Part of a small language model's weights: 9 heads of 64.
Each number is 500 + 40 x the weight over its row's rms, rounded and kept within 0 to 999. Layers, rows and columns count from 0. Numbers have three digits each. The size before them is the row's rms in percent of the matrix's.

# layer 3 MLP down (transposed), 2304x576, rms 0.108, rows 2217-2224, columns 192-383
091:562506501506591403513513507575480422455514544435457499407491502533499453477530499514518615506500505506513421494483455552542521515607503488556543444547473507518464510540443594508443521498459489480514538531510497560495479475471418477556534526520521504439505480452527553505515546406510534524558479546517502566511436507499501483506525474523448560537481511475504461554456472519518557385439489540462562455506512450506489505604505535524518471475510480506453535495527531585560496556504498563486558499463536493494459453512435482462499466578492542450491473474518467506505536507504499525
106:611480423429539580446486500500487447460482505449424504483525452562450536464472513499442543493532461477518537474523487541533445507550466543512437518514457523465453501519500461466457532484455432458423530452442454521443443538630505497523473530490499560510503565500600515534613523459557447572552611563513567460503510534520539469476481548528488572518424451473480506532523459483494525504516495486514490562464472542452559561552506519497403563496489471463528550466533502507603481498509550432472503522543559485497505519478456472448498545490558505431491414434469502532532558482501537543
102:463599507597434443493460474497517549545586535503475529490417511585513497530532540463465481561480473449454507500555488478411511434541482540483470545514450446459540459443544504513495492513461495493473406457553547564495548506555477491445503482487494417410537472521505520523521483441584555467428506565547511505504484418490523517535467475502516487506502483477470524520581531481492501536499508512504454501515552436536498507485536442542391489519517495609488492482491555476502491525412454476545623502519508492468481519523500490474452486469547545473499476495538479518508454459499444532
102:497456430520523488469428521539418417523566505462478511482498524471485485474515590560484531515459493493517559489506448498508471494455419472506507496503542461439510527505540485507512476565555549521445465494550476433579501564503485530439513515491514479504476514552472470600485467420564494475405453440473484536473535482608472497441496519517473476485510547485556513537476454523508519444539555516505509496480505532532373402557586465522521578531541485479527436497540503553491447507559467510566467466458397486457535512535538486497554534488516498470455462490486496464431475440478518408
102:483537530517529520489493556606508502523461543458532458490491511509488519513509449569513523460572526507532436527491601499533405484517504477529485431537478537498493525499538450462561562551489602594432537483523530465560490411534506433481590521478509464482518520499494526536511495514503497443596486510487480527570528555450465514552493521476544523495464522515546465480450494510441487513471505497497518549584516504484472482462542483565539470475504462474530543430474547517608439509492513453455520490458539484547484541507504523502495498476459562495478446483480571464518464507481487487
095:510484511603533487542504507503486523448473450446492603528447484535514491527441472478496499495491492463475471494466458493530515446501531527502448435551511502519512547463433522504460558549476567496567529474422521583526536539456463500472492505504556491525496427444523518504502565527495507552542495416514474481502534467561470454546480545530475574485500526556459503440417523493442526498449504487466480505491494497550480547495484447602547529505500464443442559536508556525525457423492525533500534550527518549481483533560469375551517535566544469500516477488478512444539437504498471540
104:539534375491541446479599520576548478507489505545470502538525574523502534486500519497549475437512538531507440457493444518530422475458484458462529456517551479519486493479465540505479466416515532462529528592460451535578456483513503508478481506477524536534426524444480508518507484422516502492474463555559502468494533354542555550496454493438443498504438466526541559543495501483503537468462537538476471525517426521476481462477515486474493517530472482507495474439505420528434443570502541471515512479506515450460434490537462509469559597487511551453574511583530526450481520443525422467
102:571560541429468536436504516538511464546464432535442510474483450445535491561465533500537506413509511485402503474544468519520516581546482482488512516515551581572473500597470587479523533487492499533534552540518535479442503515509547492530513445593519432468473528497436505502447442487563398545502543558460491503472431447479525475517500513510503470417492514525544525483418574480484494538509485473486484455540492532476547481465551462581494544544481447523477481502483485543508429516494573460513509500531511517489509500501503494469546445498559616499483460514557499489515461506563509569
# layer 3 MLP up, 2304x576, rms 0.112, rows 2218-2224, columns 192-383
097:527591510550518583479534501462472523576529478457561466539488494512558504509502549531494463538530508499497572478496533528476533525520511576483488484413550477481538587527531507546545460541489493455484455496482485519537429480496496417571473408528537503527474576515466474467628505471474458451483501514575524514532455484482474501468523517502531464490481520544501516512490485506469453468554438508455453528448511495474461525433462506496482494436448481542453530530484555535542595471500516465461468451556516449480433472460489488497473438497495483503545465415558500457420538543451583496
095:584502506526492502534452486520492513559470476545440473488516517511494509447565473546535578541527514511479566495477482519483582538509494520503512503475516495436474451498397529542499456550534451438541466481487543435502508457441504574525533464490512511511507496531478443501543526453504504536560424446534414507485503444523521472454543475514447530499571518541548493469524543477556515446468575505540520535512441447500507467494450504450538456537541530462484509490500483523567513512522488514503520511520435409408513563547499574508477511596555521485448505479498559494473513524468420515
099:514511570492507430502494529522490552514578526537441536531446526538492504530525460548477538504486469566563495563502459531527500478472519469454545499451481534507479493518447457441567466546523432389485518612510519499534486488491505473535522532509477505506554454511520446535513497489436574505433475480512534512491463485558607457493543566565516543423438498510429524463506412527447404539504558493489540537514427463493490418489570508573595573481524516530489445474492538475491505496529522497526493553477509432467417545520513493508553578443519471570463511502463497450438474424514487466
097:469530620548605541528474548520477480525440425481543512559533497534476487528526477498571512463542488501443465506500447496408523468550504490547509496520468505506539557537536490476540492532496525485536484468488544490519474493439474552525531531451555476479495482584548484507534497473514623524473491518593483501538428536460524588526507529517469588472520487507494471445542514534505489525479492516464523510449552529527549511501520560496479495513506509455534517521596498468525522534507450539445532451555516538508524452494427447618512545476498530501555418465513521524497509449558463428
098:551427575484502537592516403506531540535452431498526602543558520467411528511472547467490470527504481592550543531522455506506511479458531460484484461522441484527527454525496562492559492514494487479490477449529518492528437570523499536483489445486485483476474466521441531507539474484478413408508468407491512461466503534545480488515429470482515486555493496473485532426506532509469469454499515486517525516483457530517531492467432532515438539589478537415491528502520526483466430508466558528452415516395454510549415572565530446420473477473488486474483519540374426420497524483445465518
107:472553454483498427490519477493553490479545523510506465512582515406491480547541538519477506445510580505485470543534479551553453501451498542528477445461502562473440527517439552509490458474548516517541516505473490517432468492468451489583418461509505460534539468425544472516477524489495469480494490537520533521446477511459507562461469519436441453539466499411470542497471470517509538479474542506514450487528546511490585489611559462496504541500592552596500499472510520526504446516381496527536453554516496518511555500547488513537585498448535481496370430563503423509487539514471484518
103:556444488504494481484495521504549516522402508498494483480527453519486449509452507476502528428538529506442453452513525518461487506488489593467622486579590546518440517496471398483507473449502473481553587513482516482428448578485471502483493422508527513509550580501538531419403528472459478468497528518535521474552555497517474488482443506502472526534524485448506478485535471551473545543479490528529471472438561521484469498494491459510519452516592512506512469496546473442500487486483517488512480490493403480518538509519562498522541510447549529579534589462480504515584464544523562490